{
  "n_layer": 10,
  "d_model": 320,
  "n_head": 5,
  "n_kv_head": 5,
  "head_dim": 64,
  "d_mlp": 832,
  "vocab_size": 6969,
  "activation": "swiglu",
  "norm": "rmsnorm",
  "norm_place": "pre",
  "norm_eps": 1e-05,
  "positions": "rope",
  "rope_base": 500000.0,
  "rope_fraction": 1.0,
  "qk_norm": false,
  "attn_scale": 0.125,
  "bias": "none",
  "tie_embeddings": true,
  "parallel_block": true,
  "init": "normal",
  "init_std_qkv": 0.0228,
  "init_std_o": 0.00511,
  "init_std_up": 0.0228,
  "init_std_down": 0.00511,
  "optimizer": "cautious_adamw",
  "lr": 0.00109,
  "lr_mult_o": 1.3,
  "beta1": 0.9,
  "beta2": 0.98,
  "lr_head": 0.00693,
  "grad_clip": 2.0,
  "warmup_steps": 548,
  "schedule": "wsd",
  "decay_fraction": 0.732,
  "decay_shape": "linear",
  "final_lr_fraction": 0.0,
  "batch_tokens": 131072,
  "seq_len": 512,
  "doc_mask": true,
  "z_loss": 1e-05,
  "train_tokens": 609200000,
  "steps": 4648,
  "dataset": "wikipedia_en"
}
Each number is 500 + 25 x the weight over its row's rms, rounded and kept within 0 to 999. Layers, rows and columns count from 0. Numbers have three digits each. The size before them is the row's rms in percent of the matrix's.

# gate: layer 4 MLP gate, 832x320, rms 0.0374, rows 382-410, columns 160-319
# up: layer 4 MLP up, 832x320, rms 0.0368, rows 382-409, columns 160-319
# down: layer 4 MLP down (transposed), 832x320, rms 0.0348, rows 382-409, columns 160-319
gate382 106:509507473488486479466520457460433481565478477453449485493467498487440488518441515484460468520541473463484494516500453521502525476481516531531467506518481500546489492501486460526467497501491527505510510557459531514479530539491520505516481500502531519489489526536479496502476538478500524519500514525490564486506512508478524512473537494462515505490518500485491527487503500486519488489527516495512528528528521503509497514518494540504494519502490546508479543489515500543513510494488518
up382 106:556476500524564497563485484481429509503484505517485476477493492516517477517509496513482515525525468513502513461505497457501478514498466548510497475519484493499519485501514477523522519565500498464459500471541510444479511509534528487442503519502479516494505507422522514512486522516531507499488421519506534505458512498430482528495551521487483480511501502470527506454481489492468539498508463484501536507503482485522438540476507506486458500451491530476531527496495457452515475481505478
down382 106:477550467483464529448539490512483550499498468497537489510487486451505542483492507498474500462484503499553511457477493495513563514511462473485460496505519503508475464515454496491461466481558428491498511538482487503483457526515514510588517502513500502522515509534499495508546516468523499514521502554489486523536525507457484510490528522475494487506483491523483531518523513490462549485537496483484483474455541496516528499525503514549533507488546500492507508477510541530458510523505511
gate383 095:454498541485513493511499481458483488522493540497529490512500493461506485529544503512471540480529496518517477511523504486535479543507494510524500435553471497525518459461497511506508501463475497432536462457544456538519497510531479481475492533529493504563456484483490474471541508515482527503464517486480482539476484464549510484519556504506490477498520503521478485508478466449509530481509505492474493505502546494489506525483516495460553482492504501462459439479491487486506499540524489
up383 094:483534495517457531480524500486527547500503509479457487481513490502501517504513516530499533554480505494510537434497493528508505473518493498464516503468459470490524475454493456502493479485499498489485484517517518553485521466520501527515512516517486514545495503529480524449488501519529528523512461564492479523512472499512461524542512482469514455499456537494488490484493513494497450505540500515514486475495521548533507468493431502534534518460484502503532474496507522460501493542575506
down383 097:503418499496530462471487505522493490533498494544508522532470502476487499506487519476485482486513496487519504507487467506469491527474496503530483482515448514515484530548500566485528538521488511464481489508526485486501502525502558482461480546528500476517498466533523509507506499520515517516497500495472496536515501483497456531482507570518453532507500496529495551537486503517536521536510510496488504517522469458532482506500524500485467492477517403507458492539528502558469486487483498
gate384 097:475563499519506480484492486509487531527483469505490530510500475547478461524468536504523477498500468495515475533478502454436468487556464502496489483523528510541474483499505535486514515458500495482511555481481509463512490504496493504510486501524494466525452498492526523486553482544453488484511516507509506485494497506488497476489509480520505522485472510511529502515469512550475520515483505504503525537483529506476463506488529446482493489545475505468504521474474470528529527510496528
up384 100:520504503522532514516451526488475504477477504528471510494506508485481550547517497418472507497499483521495468531483498455485485549506475453527527514520531508512522503511527496485513501448512487515517499503458548520521511502499491509571503510509521511500456567491516509526491536504463461479523464511501448541490485484494471509519489505513488467526502516484499511462501493514507499530510478418531553507551504480494489499539501549498463509500509511500464518481513506493468522501473494
down384 095:487452522520525519518486515513511516477492514475482480513512485500504534473506497528502503533485545520464513470472469483493517492457521456461512530491447555497515504502509492505470509501456438516513491505537497519499506523493528512522464523505488517511527503530510461488480488482549506472493506507527491525474483504496498517470481578490507460520489493491512467472483489456539511494542501518462490488468508476533530501489469544517483487484492404532472477510493499504507465473500463
gate385 097:463467484482568514514510532471518505490492551524505501537498488518545511522496502507490543482482480445498513516520507511480542546541533489474530521477525481478495467518511515487467521487483510488451495481518529449503501459519463483531549485502462501472458490494510527492485516511501532508498472487495527433537495541467513496491485511485494451487492470514440521521501505494494503506474507540529483517517498462508495530502448516484480523504497493489558510484522551521493438481442471
up385 092:504494521497518481543483501453475517498533494540537482504488520541481501461476502499507514499490507514515510512506458547545517497494502512508536534502516515504531497514520533466510500485500508472464504494512529472542478472481503514433449502521513527519479480514534558559501506494435445481512452470512489536485503467468487512510489529540522522516527572506492531533507528482482570497517440553516476500492510521530512485556484489479512506512541486543509497456493486515534497464543507
down385 097:466466481491491502459530487521505475461501512468486509520547484461511520493512488511469475494513474489498487475520566478455477515461497448491506502485483487499503501487457452526480509504480493497479514493489485547474506485504530491540515472525445423468515506445449492482527493503519536529483541533522545490498527555520515486519505436500476462513492455503491479475528485521500453529497513477485531450501495494474486527466485526514473492470430476501485471537494489517483509539487481
gate386 115:573519492499510473532470505517501510526503517550507467455478525497543489499520470506505525480511469453525494485454470526492530508464531493441553504507488467477511468462464492493493491511522465512522517508541501486531490500528466449497500507478497494472493462561483410473507508480513476483494492517514474490483535482528518512483524491509479460456534470450483495491493486496467481479453519514451445511481516517477539510471473517477522513460501482541502476493510481488505498496516460
up386 090:445499510524516510481481520408464496520485492462494496525501463500474496478487519427466494518490512518455487492464540459477467510528486445514422502508511499506500521491509535481463514471505499506525545487484474507507503478444503495532506466519495485540503495456512524517483484515513489506458511477505503524502453503489488499495486530464494525482442535504479504482517593543529505512508487479536525537521479504563506498500498488515473477502518497482487492514480524511527510518476503
down386 095:564533508489510495499478494547502483521532481533487503478522530488551499468527483565552505491487485449537476532481478540511525516473551512491550479485452493481482491517491506514490486516541481501510445496489497494494472532490490487464507496469505503459488518541470443481507536466496511507531524496525454460507537485526526510510521499514470489475520425461525499503467487508477522480496509516426436518447510500453514484506473532512529495471490478520518502499524447499474487483523464
gate387 100:531505506524470501530496498504472486490498526438478499537500491545525531522477444480530497459458511524456507488514498500504517479477521532482517456486526489483493493483481478505531512553540512528497546508498519547488485501528519490485481478455533476507475481451500448488487492478502551476506527507478475480518510532508531521486506500575554512482531532489520514513498499490524532464504499484476514495497475554486526503474505527491482508473475482494488498531492536552504511462483483
up387 098:530503445487531505500506468492458475493471496529487525554494456480422504515482476483540478519497537483491497495498480507497501442519504502542481507495491488521493527504493513482511531429492495492533514529526504515507518503458515513519507474476472522544517481455488496477460471506514524519472485484509477505506548495499480481492499483521488500485459506494510510499492493526466477507490452488536503543525418515572527520507523506533500496530530514502497501478521555473500482503490460
down387 098:437540556533475503534487498495515519514494513488538485505514520414552510521516540501477468476514497484498512510492526525506455498534452522506480503517553509506494497529527485530500492525433489499458538501495533471507503478501475502504522518485501522529485502509505514526541524507433470493437534523524528519494506457476517540520516448493500517483498500523506528483519529480504512558505552468493511510466522512448453505519508532519482506542488466528488472491477451496534556481509556
gate388 104:519505505457502519491527520499481480506469481490493489463479518506484481476503490517482459497518507521496480505551491505471498471523495439536490517516492502459517458510523487478465525522494517475509524484493464499515498496499543543485494532526467504511487517529485487491494466541474466512505517527511497511462466476521453526475489505478500532479521506483514504500450498483475531559483495460483540502485516475517510509485519440506463492526527524506508486517473473533499469512505511
up388 099:507498471525481513510493459489468446486528470527453495468489496522563525483486502467510484494498489501503452509448491491490472500510488493498482519484514518489527447454464525511506470511506469528489499510464460508495501527467506501494522557481524500474505525448489505480496553462508532542507482482515468512487490513508507524465477502499550517545502467463483512502505484483476516484465542486445529493499553458518498486462504509502491496528475485531560461487463526490514515524495522
down388 105:504508521502518448484506494476489514509526506497494521468491492479503489514487468512454486458492500501471500464491482512501526511470507533511486509499476495520486510543526538487520503488544508488534502493495557496496491478510480471501498464481485476522507481530526495499507481523569485485508510468514503512499504471494506501510439592469469503431468503488501494508515482489510477499533443504488513496546490527443490474515513520501534502499498430488523508483489523471491490478524496
gate389 099:508524545482484525469494511490503493531477486533483481507517535489482484464486474442472486512520486472523533497483491503428494492487452496560470470507527484518472505505528456525508491529481513478477470506477536456476507484477461529524518491473471491500476441521500539475508464504534509465509530479490465502488464475524462497544473487478488493467491498533517497464546526496516510538503485545467480501510511491556506511546490465510522474513497498473487518538524474513515563516504505
up389 092:478480481585447447485485490517515495489516475466551550543494475530536568466500492505463480523512532498492518486505523473521511500510548469463497545503481522555481499463516521502469519515462511510526511511472469515489514540506475492487500522509494481498471486515487512472549508480495517500499514496520518487497501496542510482472506522499499516480472530471492548489493486512472507447529469526493472526474521485488524516481492490485504497475525478461490508476505513488486491425461461
down389 099:547525530496547521519520514472482541485507504498481495488519494509492447517506477473551484499497493479553484486494483495518499455482500501539515500521524518501507509513525518543559465459557504467461452521483506478516558469498513472504497499505537490528503560502543467512493504521510486505497457497493490515488477511451507494501458403483535503500591490470541518511482499536506469516459505457502507474495537491480496472496493540489490504461501511497513497477522459500512508567482513
gate390 105:506535491499549467481489468487533482482488429456509463492469512507496484483422493550543501532538469516496511467511483558512447513451529506525483469506484480505484503493483489464463501484525503504484537534501455496521478512479480491464476492481498502482479511520554506476497496468500501481499538492503529485487505479495489514466524483487506533487508500472493492515509531506535484488537486508447527515520546476514498482476504522551498497515481514490504523485479501526552478475509541
up390 104:529515514508480500534534459502492548511477515465477503526484469529524447524486509472497465498483485528534508507475445487472470492551531526525536528499491518538515528492460513537545455505511539491508496515489500544528521506478485525482519496513492536520518514498431527514534452506511531516525497543464495561484507501515481521527505505476510509539495526508560513537448489514526552530409501469498486499512494499485514510456524473498510503473490491496457467511538537497483503511507476
down390 100:460526497520530488464500498504550490480501464521499509513520510473511501504493480520532458513491519500506508503530493510477478499413492500521512515472485543495504515440495493463471480503499518522471527542495551459488476526507471490484488488473469496503482478517521470457545487469502515503492513481516550455472517541474489494475505418518486534483530473510542466512509504508507521563476497435449516507459537501486464483504541545508491519488542529506539491487514513459553490514517511
gate391 089:505501531495537495491527559481494531495431504511484537503512512496498551520479554526521491515490511484476526509508481529522486485485515523497510511485502497444511530489510498476468490498482567515481515497447474489480513507518489472504516497489532472495500512453537542497492561593541494517486533511480500508489513521545484469511508485515526529487534501471514542488533451486511485493527483513497473482470502522502484524516474502467462485466525498492524442467526479469478517528518475
up391 110:475489521511570514517491541508496523483498494463536546532501491498455556523482508504492445515498522494469519463497510487534507538506532516468486509519514533523497527477481513505488510510484492497446510475503530530508501510522509473476523481473489469489521545453545518512498510520459531520482505499507515492498472514526503478508526509494489486517498505422528525514478499473497500491462489498521528503526493527472516514523518516471513484498495496472504484434530491497468474511499463
down391 101:504535505499528500521484464546484487517527510551540484500499511530473453503504489490475523461551501520533507505492492459468516538525489502484493474517519507525495472492515491537538459456489415473478496517535521522517492499498479509488462534475475512505518443544479479474520472464472512470511510491519506468499479499457482497505488555484486471514508535508513496522453530483553512540491498503526486494525485495509541506496493462521539548503454449504477548550499514509485496469470506
gate392 100:489487490531481469513529554491478477492484519502478493508545465516568476505517498478496553465483533515500506505469512486498515457491482507469499483485449504461498524458539471494519486494514507517506520496515511484532481517513539462519515494511450504503528496528500457514466487514508554501486485469489513498520556502535465467540473478519479465467496478502436478542507494478491484503511482557499498479510499520504555468470523490491519502497516526531471532483462477496531454478494485
up392 099:529508485485543491464494541440515501508510488510530496469516507525516486556490507494466506506533486469536493508465509559521487471517509465467496507478546538459507503504522491512490533491511529564445511524511521476530503523490443515500527482476526497525496529531518509486516501480468517475530515475530526522529481484455500489522471465502520516527451523481514515545448507482527521525510475528533476582458487517487478454487495496502531519452480484500511478495553458510500474509468494
down392 099:493526531529490535487485457510525491525513534511480497481445510472434493478466509584485464511493493514508525522550492488502506476502493535582529458502520474476518497468474520483466541489546485463499497499493463524474493518490437500499508511485506516487480484499507527513523523512508512529499507516510473491532507507520521467446504551475493523518497557473533514483499492498497487478473507493493492509482488482492506543514470518472516474482505450514495502506504498521484521551505504
gate393 103:507524473541477507528431517476459488491527539496475456493494514507541518510479490504521516491494508488492507477532493483474524506498544494478444477495533515490508485500486497515466468516528529534466489527464483489483462468497551458489511530517498505500487545485464511509499472503481504526499522505502509471471505516515473490459515490435548458483513469516480504536500484506487518500497498524487498519499516482505472524550531501506494514493510503492504517500465506484553495478486500
up393 100:506460498479508567546504495480513552482490515522481503475450487492507498515541453510497521527511457511497468506483471511508500522467514539453511494519504494518496485441514521495500507499521474512526466484488437538544495509515504511514535539544497488461475473500487500523473533511494491521521456488483475539486497516514480492493481476489525500549510501521528470476495522471475516535545497522480507501506553476487490469470532532486473533495507493589449451537477529491488520485495486
down393 105:491491490506501486494511483512548468488512470484529466494529485496511474512450528496490478496493536555489512512480507463536487520531529475535499482499554506540496464513502498466474498515531525521472524487547502536433491489480567462503491459478503548517494531491493498468510519508512489481477541493488529480525566497497514532494503470468507500477500515507476515452502469525509477516488504489503494519483466469514483529527481495502515449533423486478538558515515459467466521530517557
gate394 094:548484511494501537484474506547532508521505507521521541516511520503512492500496501515423511524531534527546491445521522495511534453469491489457503489526520490508513467517521511524495477528519486497469555502517545513513465477545487481493526544467533538521484523534487475509528459478528492506485466546481516514499478476509532474484501522486493510492510486492533506470509510495526504551523493531496497482541533478483544489549481481516507486497512497495484479466519520521518501487516459
up394 092:532468459500501527491529470504507509469515531484517524472493485514482517456517487532504540497515483511470505467445508500541531490485538532496524520526506478480515481502506485497554519484457468436482533529504488480528517490529447488480539509544494526517512509487501506479556486490500473504486422591459512511519501475495500504486499490509502491525494473496486492519501513530479517505484530512453500506495477491522469501485454488505481490470512470525504482516523497515520504510495493
down394 091:539396492461523451503409487495506494514499471491492488512495490525526481502494505458491491479468525469510506501513494497457470495493453487524522465487481533528488525505516540505475477493478534513484505502548496492497477494533565518522487481489532510465496518470498510530453511502529522512517528475504498518476502555522514508526503631498515514478495503492525510522497484484519512488523474494555509489526493511498519499498535496483519503526469400491532519483524498488483473487492460
gate395 096:498514492468537498540485527495494481509499521504514482498485490510506539513545483474458499481430519537479489501489493472522518501467480493491501485471499551535487509535469523486504522502524513508520497539523471532434505508484499484519486480499494497515554570491485491519500497466482466496485531508513529493484484503468550508500526506519479479479509488554501456509468524522506492464508517492496456487570499506432518505505475514530512523498435521494481543480491544515509499480516488
up395 091:531513497483494558497506503473526488500525493528490521492509510529447510489452481503491480522527504508499487497514531522463499472555509501475477536510519470515505524489474529542500504509467484456523509538504536460505515484504509527505478498504493517538485485555511547459500492516513498536540510478503501498500514470510470534487490525512516517536482548527479486500460550501547478524510496455503542491510530526507531507493491554497503516483548522526481528506501477486486494505505503
down395 097:526553471483506480491519548550524532484486511493459531514510495515511490499486499530517507494493518516503502457478480519536514495465519491490546497507457486484544499523497468461543502508587480491468523456552514510504450475474434492467543491537487521472489497474506486479483489469492484471517502479545523514512491536470545500526519455449449517505516470485497516517573481518472503501458518503512482533469487524479486500507488515476518490458482517506490490499505479502497506504516539
gate396 105:495530532485510496480522576468484514493493467526472495479497444458493491508518483493494486504486489562558487490495515483501483472508474511496507516491461471506537509507525498495555536503478520521522513505484521517502483483477475510522526486461469468504442483507534447496537521520494464504503517528489496513473524490504518507462519487549543496478539523511517519474502494514490500479539523526569509513510495526512495468513449469556511494525511534557521511476471492484505536517478501
up396 108:473522497501488471513488510475492517548490527492514488496501537486523536497518497511538476543499489507515517470525514490520495484500539502497509539537483497502461530501524488499523504488492505549480462491527475494516450511517465501506523510480480531494495503505543461507518516509483508497484493455506502519439529451454508506505511488525497568471470506486487497495438535500431472484503505530495447473508520490538493553510523504482488492479526530490538444592507512511543514416510481
down396 110:525470512507531516513494517509486535523473503515499539493460472471474503486546515478488468471514560502478464519484479508478494495493509467487480531492476447507535509513499493497468510568525522474527533538506484527482522457464486497512496499525486482488519490471512496476564480480526523543506447516531483499519463449491569490468498520504495537479519518519534540472513498511547525471497529528507524504505477467442495498523492506539483502517501524497473537483516521491538451541507500
gate397 101:501525508503517485552518533513505501509534476490499508498519511499458533513474490496534480534499472483519515492506471467506471463507474516492474494511480495467529542490512519511497504477490499483522553489480542542492471486514525497497496462495488487523451497542499510505469537508472566444518559506469503516492528497508513518503551503529526505470508465522504524474544520463504481532501533506490517527529454553546471505523487487550499501461462527493441509509488494496541505501507509
up397 106:513501494512482498517497530441476513534513528485482474522530503529501507486524504476501513512527493500480475472495484495503510438516483495446491516560490482455502462493516549487479501473523503517471529485461476493465506491445496515510480488490537493484456468519551509486517499534482463519512485506469509501473548514480495524539491476505544481502500499495532480505477522487488487526498494485546500480491479493507505514518482471504527475523566505489523494501557505522511489442496457
down397 107:487551484500531486480547464489488488470481486497525498482472520489478535478498485489454539506503489515494500520497554481504501523479521537488506520505509480539488472503473517499510494489497528524456506564496537418484506458463538516462509528518465540497505540497484492497478487486507501495530495499503541503509472503502500482491444487443493506498483520528527491480538491522540484486489481486518546526567518535517479523493517510475494478514514487463492509510511485526491488492463457
gate398 106:499520482538464499453447491528522465535516496548526494530515511548482531528479463564540526480509476514498494519469506474479517541516486555500460485495527541452484476475511547472495517477512505480503499520510526504512559507522523489529528497490508484489501526505544518525519503494491527521506528506494488446517554469523495485480490480489490521488489526502443493495531478477531523521529472466510465527483477506504501567490509519479467503502458494467495496513458526472502543513503507
up398 105:495490484509528517476523509464472475482510451492484497476467446502477502482513511502457507500509475441510464536518542497503504516510459483503511511464497491545512464498476526495526464494502480523531468485500471477498537527503519513510512480552479506497473496524500469502511500510514491533503478533472488572509439490524496500509471506495508531518473497476490513470504485508456497532506555493462459502536435475521510484521544481503481507501498492484492487507554554515494497495485471
down398 105:474534482496493478511475522465531537529477492475512497470511525480480497526495482527545504501516479548533481484501480542493495514506497530474506491498479483466481502493531487490501492500515531525496530455520487515467474441483523529505513516494500530467467513490548548529496509483533525466517505479541491456496507504500479527514522477513529549490530491494498502516503505493489502523458515462516521512457510509518499465509426508460482521440483538525539484499456451488505490517489524
gate399 101:507531506502489479468486507467491523534472536472530476510490529461514508508498489534485491495518505492486516508498498545459507501504503523476475505538490500484477465510500567466496476530510512512531498494506480536439528536521505491498517444454485505515469521536549520525447504567474478556467514496480477462493502487507519451472526506539501482491486548481509463501459519508474476517516509472496483525466512490490497503487497500520502506470508518506503550502507491475500484455562490
up399 095:517481531498457506507500492494483539480525500516485506545509497510529471491522505464536492476510498492516484542530520560492517481538517504484478441551488545509496514511480498476518497508479492495489536460495466481480505448478521485436441480557464462508461529456485481557530503466532492534523545504487512488491528493486507542540454515494500497477520498456534496466497483518530474469530494487484516502516518477468474492504511492520540486493517483477530520474485498511496475501470472
down399 096:528622521506511487552511466445478479460515529464496520479522550506450531494497511503483519470486518476498529470481509465527476517495520503499475524490526456531520524498526458538544491481560511515509479558504473490508471505516531523549552515488559514461556483528453512492521481489492461492512491495511521508474471493479491508509527454486459498562495472513525496486528501487433506493495492521500501517494470505540519539519496518460480496521503544486543470531435553488548520519488500
gate400 103:478498511514466478524518508511500549494482486509527514518553519497492464501571499543521488487555521499524469519503447498541492478528454496466474520523469508482504515477516498492522537576458515465548502494483476498502485486503510465489463462504495530489455516489540501487506530481506458561495483491432522534471500480473509465483555487503520503493455478504474519497430487459506509521511454492472531501492510501500466518515501487493497484488484497521495521475474456512505468450511487
up400 099:483509511549503504491507462517538525469520467526498486498533507517470502472465549509482544505517477499536490519498497457483529532497462482506497529513514515527463501486498503530478509553511503483452487510470529496477507533488531520523493478516475505478505510481543492548479500498563453518479451537492531472501492519523476472503514489450488508522488515514560515496494500498535445517465477506493518496528506508468578470510514446512470480525521499482437474536505466508529514479479501
down400 093:500493465508486474511513464512481460528481529462490484474493468543489494527514493497473495515469507509484505475517494502520513531482493518466500463473489508510476501469506477508506510481579492500546491505503486510503452476447475582523459520510518542503534496500459482478533466496538509506520533502485516521529538485499520507463513537457456516492497448510471491560482532477479507492506523537482516475449480501552472558531473504473561503508514438475539479498502492507464524484493536
gate401 097:485521526485514520480471516486503481504522525507531504473494526490511489499440475512487529502510522491492498515519489522519500530472523464499485478460528481478537478524475492498471500530483520510486504503511516487460481455492473513504524473476486507464516537497494536535514473483559524453495481479468454509496474483489509509473492545468456513513459492503514517517566463492497463519500516495478491528530471514512458495517495469512438526504511494541527512479504518489460469519507519
up401 091:469481532460500522507470453509501496493466503510484510510506449478477502478527476493542545520472476492490487467477530470493551526476513522515508495510473502482498511492519474545507533527500480442537483478464446449516465481478484503560475461496500509502499542492517457488510480457504487514490490517484476489473522505510525491502552502512506473520507501503493544509515465470516525488531476469500514521463500482509499480538439490520518545485493524521492482476459445543500505527480539
down401 095:544512475531500472482517520493488544507485513498508452491492556490524520508467538487473449494508492543490515505528485521527490487533478496491461470469516504499491497497501519478493433484523519549482523503533539527476514506489528503455542521526494501474483438511477553500477478511509536470504509494540500499479505481510500532546468448492494545473502491498479454513485499530494502505459523501477460512499522509508536499465575481470516511536499468499483471494521535460481478486528439
gate402 105:486533489501553473548479480480462494524501501521499492527539517482452514503468473509475540485502492541500476486475482526488512515497505491452513490488489501485456543519495478480530467506507545518484527532476495521503527506462498477509485495532511511514462468513532519487435499496519555501499492484501502505532492529490496489504518489508528494477511523486502481483512513491528485521497469520506527561466512519513452482498473513522468448532483508528535490501491478540531523489510523
up402 102:482466482466502504496493506484508486430500489496470527525485498512494465483500490526489516467460509512517520538477519484456500499448505500522465480535459472481485553473504462494463517484445513516475480517529521526485483494507494506460522494504576500519486480479509494512496540443513500468490497482474506487462487547484532519479521523540504469512504528512514560503565476514497515468513503516494496525471503513494516504495481509570482547512475489501523511475485519529495543488527501
down402 105:440517502506532471480516490532491491513534564500504492492522510487519486512518534500502500520522495489463502521542503492521519512506487493461498534516518512533467486496540515527505512504544470488519459481451491474539496497489474513502518471473473474496496514538482464490496461499484485456518512468467515536529462496499491495490496489474477528481484473520514509508497509466526480446476512452552520466479519513477512522456486487470481514469524521468489428488497468506469481458457496
gate403 101:512487511500479429505499500533529521526492509539522490499480466491533443481541449529499491516481514452545522492497487474514505503462492522511505496485492516496522495486479507477508529518462536502529474485538519503459495514522521519477477455450480478469564499566453467490539535522463507495494538457503483452485498476488493492485470489479500464498505506482457504511479471480500512470529512511499492498462503498476492462450541510464475533465519509514466518506494463519512495515476459
up403 102:538492496483496514493480495540504485494521535522503475477517505492528541523534525491510507471485527475454499552545448485480469552497463488528533493538551525525502481499532513481517497465477477506503487524495481532549475494481521531504502484518474481545525468484502503511521496453462475523511521511514514505482458513526483522511508499491453521479532517486504518466487503551440500511531517509494510492540514503535514503489445516516451509471514519473526447505493503530555482511497503
down403 092:500622484514487508492523467466481524493500515510465517490494503539505499463512493528524543514463513520515477491494489484475516511531478511498518507521530466513507527488489487473487495492562530514475524475498458496502488531501512491529535535513546490502504489464482524472466498522553514436512517508524482529563532511496474505467506355512494486520473487503523490502521486529524524510486485531519489532499523490495488504531504482541554464544515574528521495472498486482494554506473505
gate404 105:515485487496504455538497477488485501503465499495523501472475507491509499565499503503528465479468486494484510482499507511557525547501493545506508456501504521512462487498481517483489475493511523536416495461486476492525495488568538506469477534533525468476510461499479484507454503518470488507488517489467507493497473495476480487448544479515503545513584484502482507483480497515486522475510500502529488521512528477477538463467512498442534518538497507507507498551482502448485484498475481
up404 102:441508485492482513540466497525501527515487526481479481443500503482494501503489486521519490504544436517472510462487502475473462476506488534465521465473507483499496507482495496509513529471512559508521474477470537519498480506548474516485485497478510514517473460515496489498497488506511486459468524469526487531473514502483488487475483471531513546460524525505510491501495510414528479524469528492519521510563438481515478483538551503505492471506496546510497467518525493478494492526526511
down404 101:555472517475530512486558520503539486491496570539472459493495447491498520518500515482471490505455544476522500512474504511557497472482526464505552518520496512511528530514486505472479482513529520509491491459506484494509494488505480508559500492495483508480534527477492512508512542466496492545531531540460486526513474513477543504549493538452532459555494501500531513504451485508505489448501492497475442492503512499517492521495476465477468514480500494495517528482507491495523552509450454
gate405 104:497492542524517510492500500501512501518503491504498549444532506483478484485472492496466481489542534481529485518507494467476514566500487527479505471429532514472489462506488486497501501469496498475496475461478464494515486509515521495476506548487492519482500550524489526554570496481498501460495487467471498502512472481545508494485501499487503537478492482494461487516448504546471498519531467557490495531484497549518514499531461492460489504477518508490460514544451494466468510489451496
up405 099:480473512515473528458523470473509450517498478514488521467524519513489505488518515472490509461523467495480459475469515480486526503513508499510475462490526484461467506531519519524499455536506483491537533474457476529516472543478526518542482513474488519452524483462472502518517476503484513521479483534501473541517470509524495535459526506488485495481507463519532459506488480497522504514508513508500504492522497488513544528494505481509494536463495503499483487507504480504463501488506472
down405 101:505567487520541481531527498508479519501527535489471484507505547502496534499490508496537486532483516497515517529506469534520467507507491503474519508503487470499544489462485491514537528455494525549450491484506526499484533496525483469461515534485516488542478502546518519467462501487516488521530491492481478504479515454473474449497492457486508481516544516522474521521468513534502484463493504477510474504520530531500505473505495538490500468516564496492474519494528528488495493484465507
gate406 104:531500477536504482476514512494458494525478541549518476467500503497518496522462481546504487500503531497531461461503464527499462520495534525492530478503473461458509468497515460531483490501491490500488495517523497484450505505512488485522492529492467492502544512513506444481493490552492470474499554501498462480510480491503480498456478440486558479510472528513449542468518512497536513468481513522435488545463531511501457524436487473492516474463532511510500518481478494486544531487465498
up406 102:484493486531553470533472571473549487475521473457523476521504510504532531481545503460517509527517486503498508540540497495475490522528498539546489497555488486497511487481509474535482495515490478537518470484499524509499472496546501481535481526505466510493522549516499506523501479490519497501469480462462505507481548554490526480497532467512512453545494490484502469515497527525498460542491505489470503489453512565456463499508481506539514506488514484527487496506498531494500511498501502
down406 103:522573540472495545487517437505472493554490524556521528491486503468451504546465510528438525477489488465541484484484491532525483501441487488489513478496499494481483491493469483459494530525487511463506526530518470502512524493516518523469507503501486503507464485475451487518518504493498492473503498501508481515512496501550506502499465540477519484449499507534534464479436486497498501471509490520520501504550518498493517495487502486482477526525505539472468481492504498511495506515523511
gate407 095:477499480458505504469470506527540492533513527497545517526499511491541528510548463501492472462512512484513505487522528523545527544502467469482470469477525497510481450510527489551502509467475492475496487470494528428495515462504508503476492519481486520469524507500482499497446536528514523451521461446502523515548472521515477491476485492501483522488512471494483554504516513525503546505505516504457540513523532507530470499475487509509525479487493483487510532522519523510488475523511490
up407 092:501467501521531496513492502508489477466514533461484455526498486505496463503512499527517515427499505493507525518551462533476522518540470494526493559505473484510461516468546512500519469518493506495503504480542489529526519488504509484459484461500519520497454499522517500463524538508525466489494474520487519509483484488503491566496476501527524462558522508480479525535523549474490429502512498526511486530504500510500486542509528512532533547529480511524469476504525486509494482534479509
down407 094:479513506501488523445490505526499478526514472524521503489507501503519566487489473511484474521533451518505497456483549483484518515396508475512508479490548487467548447534447504503497521487514506512483541488472511483455512486501543510488478522529481463483526493470506524491496471539507530481538503501521514491510547502488496470521529468462506525483536559506483498503504480525488541497486494472475526480500490451471483484502492491460515431519532539505502506524484526497550531495541478
gate408 107:505542490528503492499491522467508532504458447539465509512486509517523512503498509497515509489478539500502468465539517485540522514555534501478475499467485510498500466498516518536506483460472514522547509506507485516472513525501517447488520522514503531471515534562522456454486457491476499500577535479481539481538487537541505550512513497498502451492503509500507557490458498510480535482506469503531498526515523522510493546516487519495538495489483489457539496457505489487506538465456520
up408 106:515508483530524442505468488483482536473484533495520573508480495493494481483475442512487485449522524552493488498463517549509475466536497498527492518495525479456493517516503536525516484467512494505474526478518528483494488547507530475506497535481534493506513525507514485529495502452478468468492535528485489528471551480469492485550542500542520510509504458523499484492482496496530502520501528484510493503491503482472483492462482481512442460499503477488508486491525485495532524487516501
down408 108:472556501501531504536513533533484487496504480495461503540510550505507496537512534509508524513468510503504494526478463481522529527496495525466506505538484484501554494479517483492516507537461527488516518477503491558487495468518499508486537497497459508482545530505502491501532453527504536498570498491505503507540500522474518525508495419481486464524473485466514514496479517514491485504508495532503507479530446497515530502551521492505527517454462569527531469463495515529481480505559463
gate409 092:506480493509546480495473467485483521476485555489507482515513502514504492497458478500446525468527496496502473500496488508502520506543540503497512503505529503502510471477491519468483460518522503504456526455546543486540528512496465450479492475496515521472485485491521514527524483501490506474546530504473471499522482469464488514455516506470467507512461484473507480522501544509427532463489514545503483513488479517469464533461520486478504515531512500517502532497493496470479459492491474
up409 090:485513541491492498474504481510521495478532447499540549518486562504475472483526511523460505496491506514481498503505514491508557497507488485468485496479509518464485505500531501478482487501522509518448505504503517507470486497460511479458499533506505535520519543537502520493497486583474509484517502483516497459548439537508501456480540484491484490481494452496547485507525451509476502536484502481546468475506486509500524490503480501498470523456500502482538509512483516486490485543488506
down409 093:463549491521532498502484506461477505516492545528451466492498488509499553504483482489537477517523493498511509508503487481468465494478487503512526509554499492516492476445495502530501519472506478494524472495494496495512514510516490533482536473497475484505463483468478484515527517443489484484517507527484518538475542490470515520549510472491522514496478520509451504462512515493528497495516491486447563517531478493479493537529516519484535432492529517523460468476517509528521523468495462
gate410 093:522505508532513507542503518460444524519488484473473466466491531491522515520476490477435492434517440495510478533532445489542476451576515504476508476538488517468498495499494512536493491505497518492482483503474457520481481503502489525527530489524469503481523456505505479462498537530465483543519528497490520465487487460512477495479514498500510469473519512487504498501489477536524495505516507529549483505497553449468529485501543503516466514524499514470468509509485471491488514492454509